Weights of a small GPT-style language model, trained from scratch on English Wikipedia: 8 layers, untied embeddings.
Each number is 500 + 50 x the weight over its row's rms, rounded and kept within 0 to 999. Layers, rows and columns count from 0. Numbers have three digits each. The size before them is the row's rms in percent of the matrix's.

# up: layer 3 MLP up, 2048x512, rms 0.0797, rows 1226-1278, columns 0-127
# down: layer 3 MLP down (transposed), 2048x512, rms 0.0795, rows 1226-1277, columns 0-127
up1226 104:418466554568481532481540456436491589542449510489428500568537476516541470521488616530548461432425515443487548453488500513470483659620469450541516484463556544484535469438501508422535494486602535489471496501453461519517465454540491487551536500546488397598444503626435543521565529490534459387546444464558454516488550492489556518442559471457545510394487646401542555492383572470446506530436
down1226 102:519443547463507517533564502563521523503558451560469513421493445492547397555430500529463517463493508496511458443414497465452452593455537491468561479453478543521495454476446548480486416572551494533492511464481581550644436519425354460509553503435495488519493464550518476432567492461512545521475549463481488519565447474489478475429425480468508501567505466504480550442447587464522567421460
up1227 096:555513594498556495534544461422492475435407495421421506543511457378512423556533430405481432477497545368451488492501511445470507467502466594446465490573492468476529560556403461455502578551519559433407515453565493486465478445535548482452544456499531467511477506442540491439578456459466615450444614501593447500463502497554436497450557555458527444501510507467552493519507509580501569475451
down1227 097:416386414488468477475505459527504494496517484469525555492504581425521575465488501479499372555441505478484443456495497539476569445484490425481490474529472496486556441491528389414463521524492430477459522556408534503494494495500452519604496538465424493529517510398542407467371488457459474512500475429468464475535495571517547450532571434531532491511456434619487556575378543480407471484577
up1228 094:455550525550570487501454511534455489604446463559467425485470663588531412612481488606586464377527448546551569513524509468530504459567447496528503465432511510552513433440557399507467568433571602451421521539503488514447525493383536541516468557453461458486412524476432534512440519474496529512470502552514507439444500498544491581530503599517521434498466612532467564571482487533463436481504
down1228 090:559455468533515572445611587474431499417493400570502609552443461503537457530569452518488455396470541512460491467486486497515511502448509511481524508461501490467506374489463450475587528471432484468438440541450486629488503524416498455534431533502420475522470452518560495497507513463524480433527492558450508534503529478508508595455551502443443572601520515509495491428433409423550530576439
up1229 100:471480492460477385468532546517492504473584518473512466534534519493531529504424452542588567522470450432473528556595530496513543435435541530493440459436533569548510467423424465531464460388562554577479519498569556432454526479484471517487461381535522516414390492536530505495442448513460496488522455440516521504519473521523550480476514476437504475469531485425376505527546531305488584533524
down1229 085:525482529380494458508502503502637458462415453529488450518478402624505540391529497478469496486590495440461409494481444502567593509458446506531480547480526536490488529492475559629515496581431459533536572563530509374611514376481477508553571529494498508568532563578535464514491454523551496436463494578449541502474463578427478420566583500568479482482459511497517560497431510607497480549497
up1230 100:482512505486544475511460490441565492568476430475606535434466465535555439485474458529510466434488494563456463455457559438532493496456477491521357490517486462513544412474537555445552472431467552481534550516508391436508463555518504568402549479466593364453513456490533473528596490478437591581498506414599459469405563449498506503588489460562511472547456508399471514432463440450548523480472
down1230 098:528588526464516558516538488434460471605598397510550512524493497475420504606499504499533514496490489577532602447600399518463510483533417489556477391516525533625541467525455461529503469583492480619436515507545528496504509477523553454481485535481524481454417467527471447459452429466517508375475528471450485491488458484461516407457460459546491490419462448460536532394375426421563460525617
up1231 101:552460430562541424570486534433460468436547497560542465460461588527465506476488546535439478467564567553468572542563472551502479480578567498462459447579447496491454498476500562494520477467524493486523533508642535477589510476580454561506479480502402577461519599556441565496516527501505544520496577506454485533554473519447460498466485548497412497506477496477531486492426418568465492488507
down1231 102:532599517523450454394502485575463538594523411545433468574529470549498454497538507431522492457488519460554529538560528516538525499497566439567555504511545428479527576464461490470511599439519473490484520515483477598511449444401514538583504390574524469499497505431437420469584566424454557475565559543455463499520534472528578481444444500540531525455459607501502440548485535533493430559455
up1232 104:442487479587440521566482523458425456520524477517440474451494534445567420429459469456437529519476463485464493500561543560546518495480500489571402497476373489563422555507572561524674576472434445487579530507468469517523535514495598519507449433538414492521505534518575457484559588567520500534558537525480491461489489504468537472493502499471524354520496521532468486542496559562537471529471
down1232 105:503533512545509481468442542514550444549506505628542530463541649536441573542511481493558399498500573487546474460542464410530569454554378476494502381408638512507385424555470523438493536459515575558481484411568508530405452474540437476461527447538529504554504487533534496504488554389498538507485502381487504501538506503542436555533447480502536379490483478508548482487595464530479494423536
up1233 107:437547490466494493499515499533412485576536552532497546519514517391567493480522480546500457507539586492447518486480430605418458450478489431537475454491474509492545438535512454480458535460487443510511450491524503500475429509483546410534529551457436431564513443533461575461474513465504535516506540502571478465517542425391514514457468524432412507584485500499535550487545515503524579500465
down1233 106:503538487551494512487430511454456506497500504480455421479563443580526551428555531493530474608393508482500552455486478555552545531517499467532431500483561642553486499498523538467570528406431530549531536521527570506469448539490558442480524455526485544578488596438489549563597492457520463465576524557497455460507518523539456511364517532521433503499579509523532527552441506579589455550584
up1234 109:458513488484520491575455560445476522628517554465456462532439535531438517475483519475463517547430521460476425555479487514512559560525468514486611534454602492581438454477435481506460551446521403512478541495521462550539525471518464580551613473470467544471577473447519446455441441577541483527479472510476402479539522488555545348539454442552538512507455450365478554566533471509549448473494
down1234 109:545522492488487513376571501476524572464532524503536507445521509535407489520563519412469506506534518500422478479487541470544509559487600453490491558585511503495513458512534455576658505424456525499517599483465519483575472489543475560517509433513466502482511478502476493431541489540509451554457421490496479498508486440495517580528594519523490429483456403541509545571515476471694533499532
up1235 104:442574516456446605570563430432504460377561503399490492520469547481436406524568443597451552488383553469519489498522428506563440477451534506538471517510515470431524581582508512518478572499530451476457468444407646423503530623475555485458524442514515470580535428497472459582537422531456585508476564636517506556498506485488513483440361514522508569540520504443594491502532484508488452540419
down1235 105:556489492501596497512456562547466504588548500529523444569507476526539501430456511605529556562504545465504540451504564545452551602510463452422528469454428462555355417450409496504486500451441516518510393594461478680473504467480507611493522571468475460513562410527485501505492435540533540441433423529504475574506546468446466446521525585491391534573521491509497487513504505511500553465462
up1236 091:486573476382462467488504583519501528463434554543426476467527464529545470563452434538469568513450565459510586517453491540456462457565571537457498441440505469525500536367546445530525478485531558511416531490548479436445485568517465559429498498505469446483477447562472461517414487523528542541443577496445430489430486465454451507454489498469562464507548475466438482469491503571524558483526
down1236 093:519493564528442471553389447464487456509574430497463495415473475612505455538553523436484465510450492529516485478483516478474445471488540503534493472476521565458459608424499509455461510494409503475511450477539504447510435540470511428572493449567541502487420505541531446613577407594406499486491456524540490482538486358478474572547455522589551527586469456549509422543534483514493528553526
up1237 094:412523507492525410476460508577579540529483481477527448410508562538508500457596530459531519462512575579526501529527501558587546453430493500499379425545480488606438443479558535489532488510603429431523507506482502490483463478575504384554489459552440435494548429562471531392516451536428502499527435459538555521445497449558465507496465492604526495573572577544486627357515474544584579538571
down1237 100:613559478557446573426448515434437514482549507510534513535565499484474508427499453410493501394499572510459549477523525553491592500468505454470471550535529486525599512483568551412514573529474520449492522433492462582507480535435469566552493527521520460527420539539486487619521453532487400494500437623444538502550403406542496541498439511512504518481554574508595570420525484480483484542356
up1238 091:538503493501510503402471583554524438511543533522529513472503367499492518500369491510440526474506532434455513457433400599548452536483546457504441504563455546461446505525579516563483559502405562480572454504437493543544473531512444513380447469447455502468539547477486531511394521569504370498598554421502532611422472475532536260608455507460524544519562422520442527512509398486511427487491
down1238 083:486616478594467533585418450531561483524416442440574478463541581494585442448534562565449522548518558485475454525506498445490547484493541537496471581498480463542552446444460452544496461486512502493509613497503580502457530486454629554523575551517527534460441493416437406497422487389567485549471601491528619405516537544524510505410408416495491416511476475438449620511463517507488482483475
up1239 098:498505441554526492579494444445495479557548600491490462567487474480517584566526411590501567521542385558467507543522440492500564497509483460442437476553505461431486478577470564447497460501525489388476495480466497531452450504464492449507548393490461494547467499474615543452530409582466446476435414483470470451532521404569586479555588421462447513489578515464430446507465523527480550541522
down1239 101:496493535570482502463506612487604470448533515423579415526448450513508559583509403531464524539562470574607518514525485439520505539468494543527457460535545542538509490517459460450561528431477451531523456467481449486534485477545562485476523547488540479520401584515552575411495543607527494556493439479502500505510466473499488513488425477478512480516423466484525518556447461509474435555463
up1240 105:509539447515550469451573509464511506465513518454501514522516530418531447509494469510505512513443491532565472461452452579416593585472476505521585383553574452406608449513485461585514449444511492543491507557515491552432423553497491541456491528424405573429555446571517429443499557417545502502489535437531456456513465442465583520522456535510558619494517581508536524463534485575565530416486
down1240 107:527472470495452412451514487491609497504467532432416511489470407554500503434478488537531618520535478457532484459393530425528561476552517502595557562504511487505465607532427536546473482602520425582489514514542458494479491541575480443532512459517463484502498465527503490536444482555448438533504537465501453489518480578521505556401464487521521509524407439414440541500455499554559525462512
up1241 096:548437529481489431505496476517428536523532454459541485464519489505453493608544415543558488483516404426484484423513441506517469563500462427495494521459402519575527509444546438510439515524628449584550549458513494494559498586521477541585559502521492471575473502588509485529397534467499502390553569505474528529500564499547540553482507495581481512556529517493436486545517481445517535517502
down1241 091:424578555541469453563443502496552483502423542499425568601454563460507553502487519464526409508511534573454518492619490505426493541537456456503469549537549451477465516516495476477437580403519472448624457510498526486589537475514561480460489489402613504390516459474630457529536474545583534530443631550581509518454469561472555494510518482381409507408547529430495480584509416488500433514496
up1242 096:501467495531402530498483419438430575542548549521542530436468416407475505484576566457516510481368460551483491531513526489510571463403499499492550508506413547532450434617487483558486466476496545585498536517575591479515472561359469555549455537550453471490575513556437563458530545514595517504567551463462491518442560478497537556520505536514518539575532571465509494469561497448524610509491
down1242 103:561492547411502515494462443542477543524506503458527518421514548447530494543407514442524617536427472531354410574494460523564513454516571545457511541474381514570397509634463499482462573542490455465517494533569518494537496531468476506470453509449490440560492542578486453502474546391527540571548474468451541585462491489537447514491538516449397399350526458506546441475488563416573486591562
up1243 101:469487577500536471501459489499517516517515442484547560551535495528435406430409555519466458488527475564474550419493423484572491460508471501496356443507503528451424486583577453535495487454529485566544419466479517515493591450468485563594444564531498469491475457450549553461482579510494490453546491500453543530455562433507557436571484517433531455513463490503447496528587534508528466454525
down1243 092:545484433463449516504463483424562586414525479500616493520468507501522556395506597571580474530437521476507507587542554472532506528494573576485414483486550550543510555516480544459517681426453525508534484489499527528514534551574580383424586443555623522467475521459441523497516459492517506510477436467552420537562427488459623624421502438572578485429507490422454480530540548513570505473528
up1244 107:501552520535426503590476546598485489549421527582529465459498434527504570603560493520544524489478362539565462452547490429469539523501558545571419587459595530540472437482498500475487564519475446537426456519512489493577544453529485491583528538509431541478493529441474479584474486539546562550519446444440455516582473569401536514468559557422480514495522592533521506568411406504473450423534
down1244 104:571461498461503507466505506585462499434490499441518536394538492500512507517445451528563416544503593486564505526591556542421485570452558466449438587448415537381499472529510486535434529504543522461514488449518441559410475441436558513515480576442433539517556417465558498496511392608450502550516523440393542405438594519547566501495446547466472525587535565427475600531536511559438455551517
up1245 097:470499556468519546488477599515511604481510553438516427484454476517462553438584513558589498431570449441600452536500441511508425367516533549517513475523508472528558442464477479445637593566455494526586464486575451444574502485464491465479552480448567520410532425462509589459498509499478559495509496601447435574478575496488460562559477533445489481457563436573509519505436443532472514510513
down1245 100:601504477413538508537463513423507442551497446538543468540441479468561437447380509536488549550537505588521568509395521524474496396513473576584585470534417443485501558487489527416468476580457421518468554549473490459463517560508471455526428464449531529480503586604588501432496468467489437449493510523511591541548622462438436578488528503574467556568537395644521453528491392450484470500509
up1246 111:472552570520581527492530509480482498582505463538548542525554490543493430527552507600474599504407524488501606510442518517566504539476469496498412574487434477528456637398441487419508445516477589574584403472544574544387566575494506455457395485483499490512581528388492592474571523473456465398506462479592442540529496549481457562496529532579524459372492506555425574523474398475466506563445
down1246 107:534526377560563464528543493492514491440541528449475432439478438554506583485501507539460548483476484509483432477613529487498507528472620494520510504485580596455497546498446540495504570547536494432504545561531453516469541521531482500507454446502498534590601428480434482493433474549512449522483487435460504548518448437475541591460562533444527472485520524488497447488450548503532476482345
up1247 104:506543499479448479593552494495542559449508504510496474476493530473445399375501469550577548420550547497576549497545506558453544510519495508543606388402544512516492469499576312456467445524532515485431484482443489486537453461394553512369470514647474520559533531497524443597472506427540578507489533525560497537571537442476468606585481551462457592495507433435571535473538418543443515517553
down1247 105:483445427528514488515523488527558510456524480441499498427560404430548514634515517471460492458472512512482493441471510554533519459599488506402526497531611516508421524521528465577472440490469482429470501472464445436459493461529538423501518481481391463440518444405531548610578546556456415571513561457527548533535465512375443471450521456491501497535405510531443565674460543497563476580528
up1248 102:464519441479609512573526531589560491612537415482470482546373570509394405573476481518520581460506541534529435522486518543549498571454508511539504554501441516464525492477484522460570498577552493457508528445429535472449424538469558554489575529529482529565528597518378541520485447480492545483447517520525464576443544509468495535524602528525489518499545484590345422483564542528535582528450
down1248 101:558427521484499423370586600606503420528539556438568525511553579535521523523500487524479516484538507450594471506486582526555453545445473507551486501427562497442441446475554424530426491513482512528492510451480591515566531619443510547479428445478459535450653480460600498512500473522539462547533440495536499533660424487474492534581550553492516475555544486574477594519570417519536487538479
up1249 108:446530504509489481395557435450480568580468481519511476508522519454601556500450525526443445377502468455441579463500556536493579584473450492500475525563546559423467540529495420461532432471477487473444508537460497573473586452526425477524570580530566465572510535390522517476550547540529506478411534476516517510477499418528485506533509432587547480390487528425484474501531466483545431513504
down1249 106:499477500526444470529593514547518364497557544545600579492540464501514502581528466507434485545508485556523413562453496466497516456551495438609451439482530589546387500533481533490588618504538571457527490510449512516467531521563468608475522412549495543418530567486566494438464447401447501543483445489553364479508576426542477488559578464526461473447481438472440529384378433509570419487499
up1250 111:450532502543525518513535521533493451545522483457515507527466452540494407549473520492472501449457457413490482465468385489545461513472483517546381558454482364511491508438498582430474526404437470467453518569592514511597553522578585538498500590443499526519575513500465348479604454481421515589387518459480483568430538541490573544522550520397519384520474578533483412453499486546462513577396
down1250 108:529503546501427457434476442445587474541438432478557532459549537508586515565460433562485533498506468618458546544508488466417541486459395379546453542453517523460455482554490538491429502465442469514519503514494434499472497410505479482535472504476494538560455486529529534520472526519405525509374512478441575457520471537497509482521415423416483492532503577448499484509507455440434489504481
up1251 105:477497462527454375474465493379563493486512563486582535406413426509411455516448482513480424544487543565595501663518470438508518526545517539453443584506459537555505480558491442551548464548512533458474481558505477572434372564508538580599478534552424521470428559533499488602420487426484523490501356440507511475502480526461525506466458513462458405416551568572451464569457445461497456414531
down1251 106:503535477523478588468511549511458531546527483546497474595478495497480539522527490532508439574520485570475551428636426574488473556453442525572529509492441442553524509476542591534526406588448453494642575516514504526536528528459562494514536375593374524450484417458522468557494549475589471524413568431515468502469520497478588433527491567518427464443466475468641407422556526504552499481557
up1252 095:475563472529500459510503483487512506444557432511482473551518490530427505561469477502495524449371384496534445575503541416549502543506437480491564499525431451503384474471548573480563485502604548598495516510481603566454567426530455466536541539455512573369441434429484518504535478598397446465506520453531515480522448449541509488510613477482439529494504546472479512498508635480494551530480
down1252 098:497480509446535511474502429447473456487576589508501477490501492556525636586443499510564451521491567537589519536540448446476555570525423478517609496561579528487447516493545574506544523461506643491510504521567616542519548448580536517472509583536542465455502581484436494465470489506589555483532530461460463545510506551479469378436514371450422492436528526429495478451452549451611458407579
up1253 100:560513505619663480471480475489372507418645462323520417470435485527507524467450484493538496475514540518525466500465471481546457485484443504509475582461478424472559510479513446567477587475451454472419530492455479462476508466502502459460561581450508488360515449473528437456530548397480525425397488509505509538439487515513514506512411577498480534513491525463525416564451521549446464362460
down1253 092:494491424398430574490352526499527527502449391531507465561521458436517446452527519497541580536432526462504520503504455446437553468434521584546435563488428539437530497572594502489562521496480550494477513518527425499464472518566491499558458505504588550519417519636530476429499405469330544563526554413492450500507496539552464525523401480511524564511450510488496549539534483539504555437508
up1254 113:505521484551463531482480416488473581597517537417373504556435542461476494616507466549549566419366508559454505488477569462492554511503475475527539485541467500511626496483510539521467593443446501543460490502351564494538464441524576579575500433500542474536492429458449492502444518440525443548563414496549471534476475506448521477458485465579517554362458506521471543511480476455496523444535
down1254 099:470398464445578556502557552543506457472472421595495478512473533481501437507452576568490502519494496543414504505454501449430483482503510532455465526570526468493587555498496561401450446463569517447495528437427455461518467541476455463438490479540487429475462514526528444473481444497511464542579524549583536552574505461555455568473471391528499497494511424506539520465439528435485544371440
up1255 105:443553492454499518468626509499391456503476476444486533462488570511365466477520508585479476558561530536600442524514547524512457409479476547521644492487591438425569530540602483504565479477488558577515527418369489470536563461531562468581452518502497364558537509528450414519518507412465469458487435516517518462440494470439386532492546527498470475486520543511562465562451552369494451430469
down1255 101:541461478472492488472442556521545450564471496438511546469419439477489497450601495484481504574475483523515444435537528468427523466453516526473472430462540530424547443553485574474488553557479478522574498486432455589456499452539435352534480502477447482490521516537521420515549468490574544528550505583460640502507504551456522504627419498571510442594500570547466506468531543431405486480570
up1256 101:497421559494538438394444482552480410463484460494542613477460542530523545453528535513521475584542426402566523538461475519541534392499510526447520463528459500516451484519505435557531509442514443463550498509590582467602476456516498521564596501559439423497517525453570560510575353501543506538495556567453538482497494452510600537502547436538454553471430505452505578518469490520467572506490
down1256 098:562490465572518523555514478459525479551499433508445555455490472409469481438466526501510476425580574403419546541505437502564522514504504489486541510508542548522548522515455602519505546527468506517525485582503625430484538398533490476528532574448598442460527579533397545467441535493560489518479507514394466563490459459542536494471572438556518528459555444501455515575527549613468472556511
up1257 093:443407438548551535448535531627392470353584468480531503438471550489437506377440487447513507474536484433568523508594471501459483557549517402575574555515561516603474518488577428532402536531527529460533484406553518448489403428584486432501479413522501513574507495513500528521485525520563431456593586585550448479446475566470502481471507452454460482569487591499497503511469422498411534524528
down1257 095:495522478431475577455519503442521513535448572474442410444501546428541536426539427481626553531523448435367538491463492508486526490456444517581442531479535496519543508508462496548503434464551531504426590611482520545489540459534460469490625446482429489586445396536523500472476531438533460522542388524531394504461427649502527504456481539462459522539541544501533478428425524479507555417576
up1258 102:554509453456506566457550530509444470442520504489537480507462531558593545467457508470479548535503485473404476506405450434360445523559437534430493465524558495545513472638412466376541468515640473521580562516501454568440525597501442524515481424433508471466536528567454497587489482470487551465436561591480480558546467436340522496415500444404443555496487491515505520477508497532617450428480
down1258 109:524411490532491541525482446509510521434468509507577566485498453494526502431588512468467484515550520425554505474567507577467522534430457554457447548559535467441436490480574562530487496478544573483479458477437506341474543497576444502569459434515406394462451438518527529484423451484524445519432494499510511494564489441521501588596430524491540453536492467527524513400467543541520540470494
up1259 099:448466534504451434557456554446573518527530537579503462468494550497508529348587519468550492522560457512499559459455456560530474502478458473515583525560581559537482503440528537482470486550419561547466499501447483504423465484432490543457521368495484461544414497490432500455483573529540469411518524473530525479457489445496451482431397494592441467506446560533438461525573573598406491563404
down1259 103:511596459553581546430496460453562544497515501561414470546610522442466567417393445428378499434523428447480520420455398423530505525516542416519499615401529468412496606464450523520547487496492451474527532470556506554471465439487482429448501477497515494555461493565513522475501466458477519550477481459556444536448492431505501562462416498509537565514527517531497516530470386449530525481466
up1260 090:496457458511501541542520517575513478521515524524502542422589542560486580510574488524438473478538532573475493407470537556501416429606532469499461515516401654489521534557519529544541568453487475457516487500580442501460469473471522418513580483421476390455462425457529533552561408573544555547511457423514482501504593564528424477416434442482494500610535538471612459500543543524483518564463
down1260 087:485539486539499485525493472402444499529551516506494509490454421473399541439544478481496528508500407547447559508470577477495416490488516608450501485479447521509473489610464499484509472506439514445482571510505484522476471525529457581479431559494514513498505500442482413544464453605610559471590470451538555521467423432422519426482520542497459450417555397531491557476504501507594562549456
up1261 105:411623597499543437505530439465490478565494421486412532511536449517478526509493503473526523503475458473487492472463547511505473507479551498485592458510541514438492504478418524539445516442441585506531451587457538538500523503428503518529471531508462569422417510461547456526494428496491482365492530546581444392476482538493502481432497551601410498544450442449501494584511552536498471452526
down1261 108:609532511545506513542511578504508515489489462524517512491526493543497548442498514453513576592493445474447515400454507552426529584521497558553462536518569515531493526517523506594530558465517517395515614521533497526552496521501561576516497524498446538539450447497535591496513497524466553440393510418438476514408577460542585532556516598494520534456538579453535512419527590514318472525447
up1262 100:458443452549538495533527464422467513546425502440506564475565509504472449380503549456533557499486552508444530508448474574422431351534494435518529506545523550537515492467504527495469554458446482432575511559493402538558516422555455611552518550469513383504510516528562603424451475517443505468508509445562451513439527504443577500485530480522496512495451540442491451485510445383552466451538
down1262 105:516475512460530609439509514433510508552507509551576424516538501461496584496530533506524629440497381597552419549524461520509442558509570550486553526430414447511561475512559553514592427476540551504478531502524532497468541488500544456474527503494466502480527542562437477403407498453552528501531506435573495495540556501474556501434468500642425528510559477451520500536481427538548535440501
up1263 095:365504561505529495453430479473548488468482449519471545452520522528551529502536497416501445539494475397543508537557503582433384591564541560520511459403525390513484508480490436485493467471529459480375450564507609430505502491488596494479517436529548492483487443527580481448481461478551455562559582538570445451485494542455495487435519503554602541592482431535494479514425457579529559503487
down1263 104:470504436517454519553508521493531469505547589440492514463497527501506474477373442519515457456399439549502462455507568460617534513563531462482496492572527598558461548592438516588552607451472492480470460551520484489468480388535509533497513494561464414519484512492500429511518549375500494576525493498472569478429522447523510535522457496530468591502498555516440527428484486463534358450533
up1264 103:365479497513504427507518549462595469560531470474491589479524518566438562559540456482577424529470479483453492485572480516517551385509490565574384460453512562510453507462493504430468536483468572456539503516560607345453449444510535490531501447477460477475548498471481543526486538460463533501551468487504487573388581516532511431490438514482552517452540459354474604451450475494466503462480
down1264 093:496550586526422461569397476517557511510465481480503507380522453394525482496543522496583482448504571573489401486531520511443543493502506514464495508547533552501564615554526492457458566460550404440508522527419573474489543449507554399460508459472463492477518527538506501540585485486463510473449463517357456548454572509480531521503477545563530408556416516505440428520554525495533592456441
up1265 096:504431452533479534481482507561438482558530450491530519536458398550532442449404479477512555499449486507453532436547582572511490444571470441512544491519467450461488484484548435495472556563457538505527453500408477355472483574516634497438428532367475512549559590439579575450572462508442516498510557526450490594494555508486503533443521562591613519542550553521548498543493560431526505493542
down1265 089:476525472420486497503519518470510537443488504494479473529397478590494593478596477512507505520506549464533465506487500447542532523500551465490549430529526520468528475458534536475589483481544495488481534501353439497516552529480571532476505498469456486549490497468558441542560437493491514431602437576419442432573523550459514511413455501486472513455586459548545561560527557506508398459678
up1266 103:454547572504484481367540429497489526611442540445510555496517455554441501492634604534495521382487454490507483408592569489411471463494452441433556534462446478454509450541390459363498542381573483487450468515536520480454509463485542492511442423491628465516493526447559431515444525522537579517501427460485549476504604479454450371553516500503517563489379576537505544492496511465597509435496
down1266 100:548414458485552475508525522529517566502545553512512543465453484604497480403494487512424559573551551425476566536527504452494487589409501530483526502514521502563575514522537364509459495474413453490522480581568525583543373519546603538531460593494422489470467430470511523520539521516503557377423505498515465472558527569432514460580477611420505532429401479500598491548524469441522545476454
up1267 107:423616532554450576535470534506510375488440603554554518514517554487519577454550468488490643533510578520453486548550496586430579523478478524468535444509468484457506557507514602535448553516469599493523475592412492359559416521479498473450461515513409445455503429476477445558472535523517457553516598489476503482476555473558460459508489555561497440451563597493483535495498514537536463461519
down1267 109:521441484521521455500507496459560519482459441525490519524460486530510485554484412506421453457554542465454512465385473437564500601486491516505527565486444516539536513467520527509531502449530424532539514519589580506434503539524487548476552428542410496585513645473520533493521484568416484521469551537484479481473467406510489478372544513401565513443592521512518439402523417505567521541531
up1268 102:454462468558493398476551497505549449387556530488561538436528482459464512524512523473499528525462464607551516526535422487511466474503425540549415463595501481486464534474512483533573516459588537582544486531476535574361510532514482495549535424597606428524564517470498524463463527499469390460462467582456549550514432464434528492523522488480489475495585521549578518522551423465543428444484
down1268 099:449511438447548420529505556443548535505442531489510463505492544476451505424537545468592547529507473477493554427540517541530460430503469494492453537453488468514522503403484653461460483483522515521481484529546565488504627543597514453428528483517556536476461427476531417548486429489455364417532454441373521546576478547508389504423471555524456455499533513537449463526552458517513543524540
up1269 104:498532470503577484501555555460534438536476505512462474513486476503534439457542460497495500529523512447514616512588570574481519441451549574500483529496541423443443477560478448459524429573494526472469514503481489502492579564546498546534500520446516515489560466455377514501477523466500522578502537520552510467478490533540528479577490549504542445569502521467454478548488489427405407576473
down1269 098:499477517547486552551520496504525464456460482449500572439576508500535491475380547549478505396590540454472526478449523512528537519572481497439408515478542569488526512497468555574490584489531527571414469415470473516515581578428548573513570515469481442455490530561549483535510579518472440422513535548424511476518508479567561520508439466523471507485430478518563556446507542440535470464523
up1270 100:535561491568531431506421497458508474541461529525529556502511457437486523523521448464533489579434497443460534477515522482508547496505446552537515458536515463442450580545568534480457425375509440592538533464576561509502413507544469538491500457512506531526569486560552522512440525449428530497474506512556522491484515450499538448544448540530444488473569479444460539466409459512404431511518
down1270 104:435474505461538479412619452529468522478512555535447482463421535562550454598530431500490516522437555444530501469440437427514464480425464396441582468471486444524448394475513397529544501418492511524497456496555501548524534427494521555568504419501534573495491492514573458493491542489469478506568485540573568534381531518455567569437548510419565393536503519574430438533504579497437492586542
up1271 107:405484444591523474529521526566466436569521529411579507606490412486487418529463606468471581506600485456512469600475543481473492501544552562521457472452464472453521547575524563491472511483440525469544475521452514395482502384431488437545535404520493473505511468501533590498473584535437562499530513479536515494465492471498519495429601499509481562534517462457519506478366522501617524485507
down1271 105:546528465452464495451394497487518508439528511577472487488453570491489472459421488463506461509525522460468587469467528471428536473537537470450527506442448583440511498499520523417507477453407540516454617349456458530569421517449577549503503549540576589534562578482496431496455573455412555545465456613535581523417375433601489599491375536480483498471519440399562443496514451489473576552496
up1272 113:517486491573540496590567524531462539547498522449531465502455463485518552542452466543507511535600511514492577623568514542431647583541481524454529419471441521484437471381461506557478455449475541452472476448462532551446521521546469489500483512390493495511561537447486416455460434483495497390559505517493434501459464582430531558563526497435462442616566487549516472516518457484539482459525
down1272 111:447496490516522485446513523495500520470549537546474528519502464594563520511535555521524482552511566562537442450391478486443502525607475530437604503384451483523410490560486562476535444536460541510444434553513486544576587454434429433545501463417461618524537427505475467556443458436435486497522459456476489502529534614488587459470412427549501532508546507543485492528496474546560456424445
up1273 094:524569506439484555450473624492509460469423466530557466464502496505565554538556472500458501467469383411462427518614517428502522486509465484500599490450456602406553473541420552541455490503582494497500521473509484542513537500512456544492563482509544353537548551505393540563604458670486427415341503485426511503519497562547516542444494487443549476492474491456401540484447436446456432432542
down1273 091:465518482603545542472500517542468481510543578538593497551468406490546573545460621432527534576519389471565536472502604443447489468443469448466436408522453458475465451394460481579534502553416560617399424530565484521475476507461519486472485508486392522504502540461558466520494604537506448443571517451581572536525532439570491448476463467454523513415504523509534532533464517519542463582565
up1274 103:526578557498429476502460585546451552480482423503481493484492482480565508517511552589571584502499554493523455454456589514497550516534505586469417491439473564507448514542532487526492523505540471523462441534536424580542445479483478452509659514523476608502618523506507536556422516511514553542520470451547428506426578507459556532534439510445500445543520515372429504493540528519490526527428
down1274 108:546405521459527463468475484387461444523493607473605544453454474458484489493522472538620508518484554470542501478504504575467555427476528455526511580502478547489417465484510522463428513500601504519520462517419524531437522491446589505559547545539516499507509539533628533527492577482553537431429512524449472426464386530501418528468506481363489527481457498516504500537498506478504473400530
up1275 107:445482473492611474540514452521403619406463519408543497509506433515459556545480413468462595467452369446551443547567508494534478489464466457617548609503503484490518636433449526476389459516535508414456511349485509487486464476563480406447544524538446559566495510457455379509438550556490559459520417452491560534472431484531493560515530463533491421500441458475451475347448511486494585450467
down1275 098:550451466530491470500392489526525474594533562480518441577404487467466393558548586561517508420555483574468448410544557443423556471506492512519492542430595516539525522537504500587449564477583492533468426493514625571497521454443435498404489474538494500491536537559519450479493472512538578484599476525449516521505544469457381363476481468527483403469434523487439493473541450535478510501552
up1276 101:588491481507428372528580501376546523449435493519350518509527518510536403561485478464426461427563538472551450475513501475429465495483513466526497511485461524427498528584505471539573534434417507540463459573506537642579465576358468449513501551522545480485477469509454495501503592569550491549512522494521516490549549464473454524556443508453542582468528521440539501565546538525481445472509
down1276 098:406399491546559533508498611489457489526473465504517535503475423498436518485578558526537462454470458555557565498506481482470472537497572593475488506553502511430419501501503468420449509480476444504567538415536413440512517496568489632516545482459477466482483438500527415500540458526451499504570550477535552662479434447402548526523585499465444465431590424581500514475459508428448568491518
up1277 095:549551483517511504423532505544527410596417525492533468575505442502559458489408502455600428539491488416526445471430556505502525552528522392494512568483541508459422479485471464509543468435529522548584427510485538450489449489390465473533486521505475511456512435486460515519537537484603520551577491567476555511477580517544452379533453548492468482539417553461460447540496517541528563494510
down1277 092:494498509485518476569558465528474537471542447431457454398509477515487524484471471479585564478490418597442567503581612489474549517479393561541483426565476553522562518485481513466473442557497493494497481507488412519477427576541469504523562487486464464557595594500552496490556546478545508405500513431518521501581466457570488541513475539524419391461530467545546606548528492495513604501416
up1278 102:481493475486547513549458596511477452514479628557414463359478526496516604493521458427538478507436492577483512498557511455323483517454533530546406440515477549509534539447565483480497450520555557514486522507441527549544424469463585625580472536515589516494479548511496552566551515543527484447481384531495485504466539413518636505481473456507375408556468504503537566401478495500513593543532